config.yaml
vocab_size: 3412
norm: "layernorm"
norm_place: "pre"
positions: "learned"
attn_scale: 0.125
init_std_up: 0.0271
optimizer: "soap_variant"
beta1: 0.95
max_grad_norm: 0.5
decay_fraction: 0.519
final_lr_fraction: 0.1
max_seq_len: 1024
doc_mask: true
max_steps: 3595
Each number is 128 + 32 x the weight over the matrix's rms, rounded and kept within 0 to 255. Layers, rows and columns count from 0. Numbers have three digits each.

# down: layer 7 MLP down (transposed), 512x256, rms 0.193, rows 381-511, columns 96-127
# up: layer 7 MLP up, 512x256, rms 0.199, rows 382-511, columns 96-127
down381:132132119177111165140083125120108124127115104129119121152134099045166147136117084098105154151050
up382:053105153130181127094131096185125114136187090071056090134147150133096141131131189140096153116043
down382:133141184090089120153169114111152138141124121178118124122131134079162132110168071110107142102162
up383:091107110149211133148090086117145111133098147111159118080148116087092172182179084104140137118111
down383:145128134167170081126117138139117144088109101107155166083125110112134128114148116163148137092157
up384:131178168171126142156160168151141140122089129129136118173102113169125062089138079138139161109120
down384:097089128107094129129153082121159137080131124161178168214112162167091074160135173109077134125180
up385:129143111090126130163126142142128098132090189115138143110194076095105079111124138154107117155150
down385:082105083079159127226152157146133087150132108065149139136090144121128168114072106114149122164116
up386:157073157109119133174150190160109158104126117097159150088072086088149174050125126149094144162121
down386:156113121135114138157183144089094095158153079121114149103152150121189060114151115148116152221152
up387:097151175106132099052153082078108091129105083117135086137098172173142170087122183100142156150047
down387:133090171112124090088181111103097127175108145080113134175150122136138108111157147070170060114129
up388:126142113133099146130189037133139105159148095176103164112158099128137115086115170157118122137181
down388:058154067125097140119138138129125164065092077154116153124161051122118142072144127131143123094159
up389:141117135096134127171210079091090096100135184106106101149212132112167140149094162120156115137127
down389:162147152159150121121146131143114130069101180186054115138120094152122140177085131137153157149035
up390:144043162143148185167129109142125132167162118192163101153197096110142181109099138116097135128096
down390:123143137104109164115067131196110094203102127093162110080155091088135130126160182127085156169096
up391:116145141088091160115108051163115121139129115144108147145116098093123095163106086114179128163102
down391:132157140144089139135104127166068096102117112153119184118104157140171135139202091146186225106096
up392:092112124200077154126127114155080096151149098112123091105163119083139134110123181106140092168171
down392:133120118083116097088097094102182097148078118117160119142098145115119095110128136087104131137166
up393:146123113120147154146189174131091095102150152102105118141200130151142065088131157095109078140092
down393:209114095106150103084126176159187145118108157149108152124122104119173097072129056153132149163105
up394:135123151144134078157125081117139082163135152133106119139137169100181067120167101179112120184138
down394:112126167113142145126175105103112102116153103066041126145154182153119083113114171121098119117110
up395:175111155126155099064158166093141111139091100099118177121143160159113151095156122132144129142064
down395:118139138126117126144119148144126122117151156099147127148079094111099110147074118141130113118135
up396:129101058099108134117069105144110119124159096116120129097157138133133147076189181149140100123137
down396:142094097133097104199114147176170125084145123104103123088132181182124095154152119184183102119104
up397:178147140116134156101165120154083118163166074128126146084119153139147146144160106154139127117104
down397:179123170055172161075060119165148158135214147120098127183122113135093163173161093109156099065132
up398:080166077099155121139087136103057081095071121108173156133171134126130144110138161133113132119054
down398:110141123131158084110174190133114116147142096154129063161107152182108128116157144142081130128190
up399:102146131088127141182160121164112143108136134030086177134071112162153140164116098109164103078083
down399:132128113076119101088070118128144163133141127115085180124141138163120085171158212128184112176108
up400:142135134189173025177126138168131122126194181161110137098129123135143143083143169143115144091101
down400:184166161038150169134145150141161159159135132099180150175125153179115152116097098112128137138161
up401:136143119122145152150079112129130142102182143201123087053144121165166135142079182160076155167050
down401:069116092148153119134196106101087149137137150111140189127123123098146153089166114130144105188127
up402:124168115159146144115111124124149133107095134107114160159158088163131136142116102120138156132085
down402:148141089124119121127075117097168152131118099209145141153122148129112172156183096149127148119134
up403:152130112125124100075125153108156130146024144181167202092139176164154103089117083106107194176147
down403:140147076115107151176097155127152118098114108144143126132118162111164059090087186144146104151070
up404:136089113153185137115110093122142156107134081122180145161125163091136118177120084133063173138143
down404:086157109155184127100130121116101101165166128093127172188109180132078116146168142137114114094112
up405:127121108124089119114210146096094150108117193138161146201133118127115184100101177153116082192106
down405:096125095153166140059142129190152137096151145145123137103096133173119160131130110078119133142155
up406:147085112085190134132155142173125144093150203113123127096188168105164151162068139109125142186104
down406:119123148125113163066124133174161119121109161159116172179097154122160052128149105137130152145110
up407:114147123116124194174132109134109138109147149096141154143122099131107081154135182141080158146133
down407:177107187137160149111103155143154148124149075135135071128064110114155124129147105120160098117177
up408:084175142097139108095164124138150107166172144169102125134129186126071092117182162109132071085169
down408:139056142137164148107094091103114100124099137109122120187142116131111108054073153134120126130103
up409:143127148144149136124146073104124121109130165070103078087066069095190147139122112181126194130153
down409:067091145110233123055088144084112171126151095100128108132105146148157136175084098110097122123155
up410:130128102153104089089114078087097098145110111150122143116137116125105154161120141148080102112088
down410:082150135141118111149149128143062126124053110119119129149138172075158092114173102077157098127164
up411:132107114107076120092113139064139095137190172140112156089093134130101154127063124114137174141060
down411:112143176124135122084113154106093109100091131161128144115094058130131184141175129181144176155076
up412:115110136145133131104102107170116154186141161074153129094131128166107116110133133157163066186108
down412:141125112136113165100073125156152122180089152161136124116072176143148108103116113112103080231125
up413:099157116133163133083114111093144101151135158110162173097134163127143175056086141133074185158145
down413:126183094173129114184125090116180117107173123072184125091120137112162142156114156096100159137112
up414:138143097151128111140140159174129162095093133068039072117101128086092134056087078156106126149162
down414:161116175156108160105093125139146179053123143071109091136128125179087115130137193160166112078152
up415:160145115105125168132108111134098113110130112132101108148136090172138085083114129105156111121071
down415:155095129136121126137162170107086109129088114088114093192144072123131082153105133131199113046135
up416:096165118107052123088170115140140125130144101119084159125093149111080086084107109128150132151160
down416:113209112085094160142093139130132131096139062120187161148139156096095111151141106086184090115196
up417:143104140166118132155161106118087154127099136137115070067120120171095089137119162145151139094160
down417:100091113134093134148138171158153160134152102156149166091104125153138129127118184115151150144148
up418:112127115132124127141146158167123099112159114087114141151115125132187150147114136120143132137127
down418:121157094157072066116132137151146107089122125077136114108096151186109114155114173109103169200096
up419:135065152148109143136138092149094116137154097127110141133089118160169129151128124163174130164159
down419:145154120115087100110132175159163147152159138169136172116149125166098127195111129111127145132123
up420:104128071146099193096087160107122130117179130107077134155125173136118157099127053150123186115139
down420:145125115132158148060124110140100116110125142085140105148147089133096100130169213098136089132077
up421:125163155089125113080159073131116107137109132166127214089135121199041191127163121131147150110114
down421:089065165086175184067124175136079145087152136111070099065104121133094196114117099110105074115111
up422:131114066135120128147200161141081108096120219160136044143188090106134163160128099090155151136082
down422:196113171080125103104091125128191168113130160143142157079031143136095094102137151090146160133118
up423:134128053106132150161121094133128102108184168139205159118184136124166140117166203106062096114153
down423:155077099077129141140084139108140164150162142142142149098103104150180103170190087086073105139113
up424:139178139112164133110113118094157120115099126100115150173124188176089128081149086135085124095060
down424:120152143164104132031124090158132175129147121133111184156164130135137129159185150153137124113143
up425:115114119111079171142115123106178170125090154058110089156132124132112165136107152121133163090116
down425:167111126040161074167138078042174112134104177119175140113088145129133139099109119136069124129122
up426:102161100106166116136137171144056158149171170176102160117096200120114123119158122123052184063189
down426:104125160150151069116102167090138053130138082091146061144098169117065088099119122184172129056067
up427:122124157136149115127083120130170160114099070109166131156131147131153148107162154156101151123162
down427:130141162100086127144120085099106132144137116110158125147132127082054104069077094140169174103192
up428:130086093153142162160173130121172108106133124186078152130098150122117060085091157079096099148110
down428:102113023125115104070109090124103109105144055159094156138119064120167075128159121145177180093108
up429:113129058097184084120169126121138122095182111165141099121169177175119106119104173172068166130073
down429:114189113191122114125154138120145141119142096105093095193148163079171126117095142140072110103150
up430:132167123068137106133116100113143097113166167159118077155140175138083139080166122136129115123086
down430:142145056131096123136074115115146151093121144107145086142107152159145049144134082118120103169121
up431:115124162170096077195199081145163130147142100114078181120127075135192105081089072100171131113112
down431:152133082116137127128102136128094156179162162105133118131194158103053125187137128159122155157125
up432:121161139142149152166124075148068140125139082075119071114146151181117084055116154145139119110136
down432:128142085143068148135096085100143154108146206132141128177145083129103153138069083145148192062109
up433:140163094132153050071200142130127103111102185166148198120160131102111081100131123143081111132157
down433:115096163156151088148168178096118148159110104154058120137137170161127146129160126188070132144132
up434:180081143074153172150157137103121147150065154126149131146165124098142142092150097207064085163106
down434:118162129179104109174117167115129105169110190120099115176122095110172160129116173160085147112153
up435:037100128036158163185149174166149148180126146103161125103149129139119104090088152138122113170076
down435:114154187118137092105148104098162164141151072112126135112123135172107134146132138081170138100148
up436:179039222129131144131091106176150142187093128168095155073116190092109176093087120082104154152098
down436:146159169123160128076113152149094105161067173115172082143160160107146114081136113125180181120117
up437:111177135105145167161145112097089089097078147137094105087119119146075120089116141163126155118120
down437:132131101160088133137146139165182113133127122113139115135077131101112174141167129070117154177118
up438:137118142151163151160207094135176105140117111080131021084152149119142144069106083092153161172134
down438:122085103128145133130133116097149143076078107138134118088125128118139121097175164129091027133151
up439:146131046131153173082086108127127144159143126077197122154144098105133108129115117078113132108072
down439:132123084086131168181113097148086165159090113166128079126117080100101188148203185139122139153128
up440:124151124074123176102194167197124093130180096130140088144171097124092113086083156148134166162105
down440:146152188098105186142098102102125157122137107089119122130168134135106160132140117164121098173123
up441:178132146149094113135173133139121131130102115139127171134123125132114151097119137109115134072099
down441:166128126132121120127160179087161148116134099130149091181147136142120111118148106152107111133131
up442:087096141108144174170163100149202148114058130155107215097124116133135169136124103079102112085087
down442:127141141136098148149144115177083180178150169030125132144195092141116113163170120148127156137175
up443:129144123187149099133138045072149101128142099139125154104149101099152114150115140110106169166118
down443:156162175160143154128151116096130067176126163143158146095105147117165120127108214086160117122113
up444:145195136123184112176178122073130057090102121075118100118090085169188140122122103141172123091135
down444:144134117152106145122128100143147092090085117184168145140130108078099114080125187138133145135138
up445:121181085108136187186166068177060105150149162168129101091142152160122164078095147149094137050116
down445:174141096095137158091092207136068159127146132149132080202152153123095120213139108068121092168045
up446:139192143130081138100117098072169154121055139148096134128182181130120120143190158155162114099057
down446:153069098065144138140143126085126136135110118109146196142210174092117124063086153077109132125145
up447:135166077171217080133086102161114110168144161176099123074074085140162139141092132125100142080048
down447:138141106100147192064119138157122090172162139139124123128130108099075130119165137127137152121153
up448:153085140134146095089082127159123141098153116160120190088141155076153201076123200144119112080106
down448:165170150150144165163177164122100098147106136130099114035123110172157084118117109110165120070111
up449:101093126140145101120135145126179149133101094111113150185134202085132100084170143111096140151104
down449:108188116134157151115115164158114105146167165079131063133173146098084178161143117152137139127155
up450:108170144105117076189132065140096115181068196125155109109127134129143063155164165105062068146086
down450:138155106159164187140141098177095115162135180123153129079178109081171117139127108204171108159064
up451:088098192142126131124109131173121122130180149078137093125141147161089139141151084110108135134119
down451:101125149189066121124144148107119108113133140139124118165186129115141164162111143143091120112170
up452:171131125109144101100103177139082178122109134113115129102108121113098094139160118113091103144114
down452:148161127128144173121140118155158147129120140123104184090064141136129117107155135151140144124101
up453:134146132179132182204175128187139104198161130123038144139194138033158164091086155117117217133125
down453:197112141178109117199169131151186131229116095115142168069215156149155128136191166156158100015071
up454:076073141166101099134133151079100133130189087191123140162109111098169115162159106133108178138123
down454:147149081096120130125103172154124087135116153099129155056101074150118145140096164149172113135098
up455:109147127180194144107144117103125150130144105116147171110106129127140104137164107123097116113120
down455:133110154111093109122089123114116150110100176120143119137084102160118129134167150124119067137127
up456:123188198068188158150192182128134064159094136138091120109110127164149092092152052111061147206122
down456:117075199121137105143112033154121152085152145101161139118143142154174136088122136096142125122147
up457:170045088158116123095119118141154126115117172148052135113099135152152140157143181161143137097056
down457:149153160157141181133139111143164183121118041134150169131148149162089148129155106177093176109076
up458:100153102043175133209147137130138128218122193167038152087132149080145121161103145182140173183165
down458:120124142133137170135131147077116166122097147095157108104118115187181200143145110163114066085134
up459:127127130111111120158116116092127136126160053107121161090159093138160072138166107124121138148182
down459:142116104176099109158144130081145121124128096123165120141174084062131113149125170041125101155136
up460:080143114091122161083118092097109147147135124151040107117099134112147139165162118136234158183150
down460:155184102181180136163121163151165137100114116081138159098163118101083114130022072179106194078143
up461:164121186081119155116145157160180129106172168120138182086180087102121143120132094155074156113130
down461:078134176125137094102102161115114097110161122150044108101103116216118140066157117125106082119160
up462:114142186122051173124116111101134177134181037158132129116130099167055100140124129109146126129092
down462:128131122148181150095129088135061171112084155149102111173160152131182135155139166109135128170129
up463:130089139145151085060108174169109164134122107079111141155127123192101182151119193124121134117091
down463:150160156128134162092125133112142141137099075173051175101142120138170131149122133156178123111133
up464:105103204145118132072160151113090163045125104165125130128124170113170137135124119103102117149123
down464:093081127159098167085135175094165109115179153074136106112110113115112084138120069113152068115119
up465:133148083177140134149117115129095097168193139143152130058176118122125216065189065121168153086067
down465:119193084120134073148119085109115078102134099155050188074151171064156061135093153116151130124105
up466:140103153113133110153155091151133143136162160138111145093171177098142147164077116128069093158109
down466:103108113130110129185093133132146123098125123077132123099085127140130103105109154150113119117144
up467:129165160101144153080105124153166169153126145092121128146109168150205151091082129134134105116187
down467:107092100142132159090091173161112121147075207113112074063164125130106140133197152151101092148088
up468:119087105100110164132189119101168106089134130101093087046191141139118112168117100135109092171131
down468:129141059132106128188088140154147137170143145120128120141104126182153161095178121137150171071190
up469:199207136214126125117128194154146093093176064197196181114151132073140119122142100078148106110132
down469:121128073141084204081117116112145141076132144119148116175144165164169126144130125119134172186123
up470:123093094218097126117128119207123095101060074105127093149160170093129160161114126183113097094168
down470:124097120095070147095153090186097110141191049155125162160139171117126171196062118108087122084144
up471:134126160115079155093115115132083130144127098156101180222160126101130090098120141116140127120186
down471:150102101132101129135129096134111141182126172165146127103120126134073109110126126135099102149150
up472:161119102133137111170137160186116059162137122106114141114136127090127076101181130162100148145076
down472:113178130092170192161134104141116097183177147114116111153131168145149047077161125092108167185121
up473:100156099147136142137155101098160143111102129157107100135151124145180128044075081095088184131072
down473:087070063115135120120103180082105142092074128144148150144090113129123100107134108109126084116087
up474:094215081146098124252077097050174134132113177137202102141095201137183159135082187129098155128111
down474:082117168096156168107204137222141063162134104111140139125147095107143162124175076122131149159132
up475:081099146124199160103179206084131149166119069113038141168171145103138109146122094142195148136125
down475:112169112099141158121082127113130092149094120093156112117113146143134075124106159175161126162158
up476:155141078159126133181137175102154158138132081131069160079096141078107125130164160061177081102167
down476:124132197139083058077166114110129189106071114155049115117080145097118179115112113093127156135125
up477:118141103080177071136107165098112151123118173104176104124151122167105138140180129170109118130176
down477:115137104167156132122107121177091163128162123145156151089058118106140165074146119072164113086142
up478:069096172072110072100107146170128173097154041130101162095105131105110123108200126132108129143086
down478:140117132125127117100101106150085134057068134085148130108123090149145134127133123146210040084205
up479:157098165135158130145139129150141147129160114148145114112170129157126104164148134084148108086146
down479:168136124064124098146136108145139087076097129167097105126129103142079083154118119101115124126139
up480:082101099114144115174153109086129124203113147079113156069135119164089092123120201157176119102135
down480:105105116087103152160109145084148174104138121105151141124083125133075150146082137141130094155120
up481:140110137146162131080163118096162143163083056164096086128115162155110176168118118112135144109080
down481:139097097129089118157134145139147103123133102120092140130116173145112149174165092123095093095113
up482:084160081091106161173176120118160075090178095110111178049159174143123114122082153117162178129090
down482:115118127118152091093118140162156147083114113143139089127146124156125165169121098142166166134143
up483:151190111119171157135164133056046180072067212086096211155093169106160105093119132156134056146102
down483:188100140106117126122177133069132133132124142129112109103124125081133116105150125091169159123150
up484:120096129145146121136126183099148181194146136161084120131147149103129145122127121100125086111124
down484:152216124137163142182200194106110126121106082062102145109123126116143126107096110133168131106128
up485:143101103161151102083158116087049158125161100142138156184061131102080118144160172090079150122139
down485:124179159090140098112120117080095123119115208134082115103149144162156161138163113149091143103133
up486:148082118178135136103159125155176129174111121133133078119134155102141119126092117124113101144110
down486:165161125149136124104152131110121079126133143087138140147161092163152086157114163147119105151154
up487:129111120131161088148152110145105077097165171115135117152149085050096158129144169170188155136100
down487:095150137135112123123158139150144134159122168179164092060151148151135128136165178134142144105154
up488:101111120090127100088134090134146093174145128116158205082126085144054124092080123172143110113089
down488:166203122155100137143156092133088135155110136125126088179131116130134138191074129118133142094137
up489:198132136093107134142080071113140126098162112140060082121078083095187093097124149185201146123151
down489:147175123143084149119104097104204120088143152130135188161091116150168129144131085189129080072098
up490:124166129128110102068184121112121124116119102129113138131117116078164130154083153133143089200135
down490:142095091126119120158096071172079110131154126077158094146130104155129115129115098142127111137104
up491:121097096106107187093131134104145112124133088118135096103127121143139138083042115113160123131130
down491:160147144085115098169150095161158117133139132095117086133139151151071110148078067078131119149111
up492:050168120117148138132140119191149081149141181158065073101131140124113145129133078111138108117076
down492:151152091097111161089138144134199063139132121122112105152099167106189160072126137119101119065162
up493:135099087126163106105203119095076144067170103150177155084137113131154143111113158119079134154136
down493:137136184064140118136138023141126089122065135103146114105162124125111095154120117129144087147150
up494:107146166167112193111140088114096137170192098114055155105102074162129148083164083156116130132128
down494:162176116162117091165097143085116083132139141187114080136152203084094106116082174119115077141113
up495:137104134138160140138143144095091164150102086087121154109115123140113140088104109116131142131129
down495:095140153137139110166208104183121140168146155093126106120093123131164162097136130101149125115068
up496:108112080130113110132180102176092130104079158130139085079119120174120113095142158106093138142146
down496:115137110176076132115147138140105160117064086088138150066126164143127117182092137123161105088057
up497:148105126138143107122169135156149128096135137123111152116133170099143144130189128104126124135139
down497:109132108125117108088174122144129131155105129114142149131113134159157114137179100175112096202166
up498:087122114052102146132149074070145130088139139165122155160129123110129145040124082107123157129148
down498:158160181120146086132128092156109140080108092140126129124138177099124087147116097191148100110144
up499:143152114068160098164146102119079133147168001196106126186151175137112111141115118136172119088128
down499:171158192198055164169130160078114120118129123084176128095157124154111116166085137113037115100126
up500:109162168134130083053173133125131158102168134107135109127145104153137179141114154097113090151077
down500:156147161147122170091136158120095111109104172153177033106112188104143111165088112135167120135093
up501:129102095174124163099083134052126137105132217037079123111124127137157130117124189124095106176186
down501:093144130110202076181131130106073123166176116143128143147109176131114114174081145137133123097108
up502:163075103193111096105126079185150096082106149104108116132134155136153038115144176145197096127174
down502:099035145117121155149122093112190076105102126124116161099118155120068116155088151161098069080148
up503:106122137129105158122169116108158094115131143127132016131138146132101125070133152167118172110146
down503:145134114183137146105117190102128092154175111121127200122087133150117114145135153123130137125111
up504:071086101234151140148206184226164155142069158162126152120123120201087149116102045110127157120117
down504:144106070102084136107132094156102121138143176071133171107164159141133148155141163154104135136141
up505:159112049131134161121116211142120135133115113117155108123176110137140104139147117154136149154131
down505:077114140070111135122079160098097116181090143121137107121102185147085127114126136111177140158179
up506:112149134080118092156132173102151136112102134122132087121104148116136063111131161114102141136153
down506:164191120095134140113096130124163099117129155135190137124171105136162155098109162189117151133144
up507:080064123175135147119098111109109125098142110172150077121129118110078189108126120156150082141174
down507:087133101172112111144137146149142150141061084097127122096111163168111101162158147036122154145110
up508:112096126096150130140080123148082131141143137149147155122155118153101148113107059164138126125157
down508:166166097138079091147117136124116086160106092129152116158129127118123108119169133105119158143120
up509:103169120094075131132120152123145141126223113142126153108115143132114108133079080138126152114092
down509:084096128103156127172166127141111124127136154096126124161159069116116137141165102175149154159149
up510:090143080053147136148105139133194136093095134150150109099119160127070125099160150069158100121106
down510:141093124148143104138135095100103117114191103154147121125170079134172139169124112103141113166073
up511:144088123101132096125045151102091137134116094117100133097145177117145063115162104139166106096108
down511:102129090115132155136084131146110179087122064127096096126100078189144123129174138116169139122129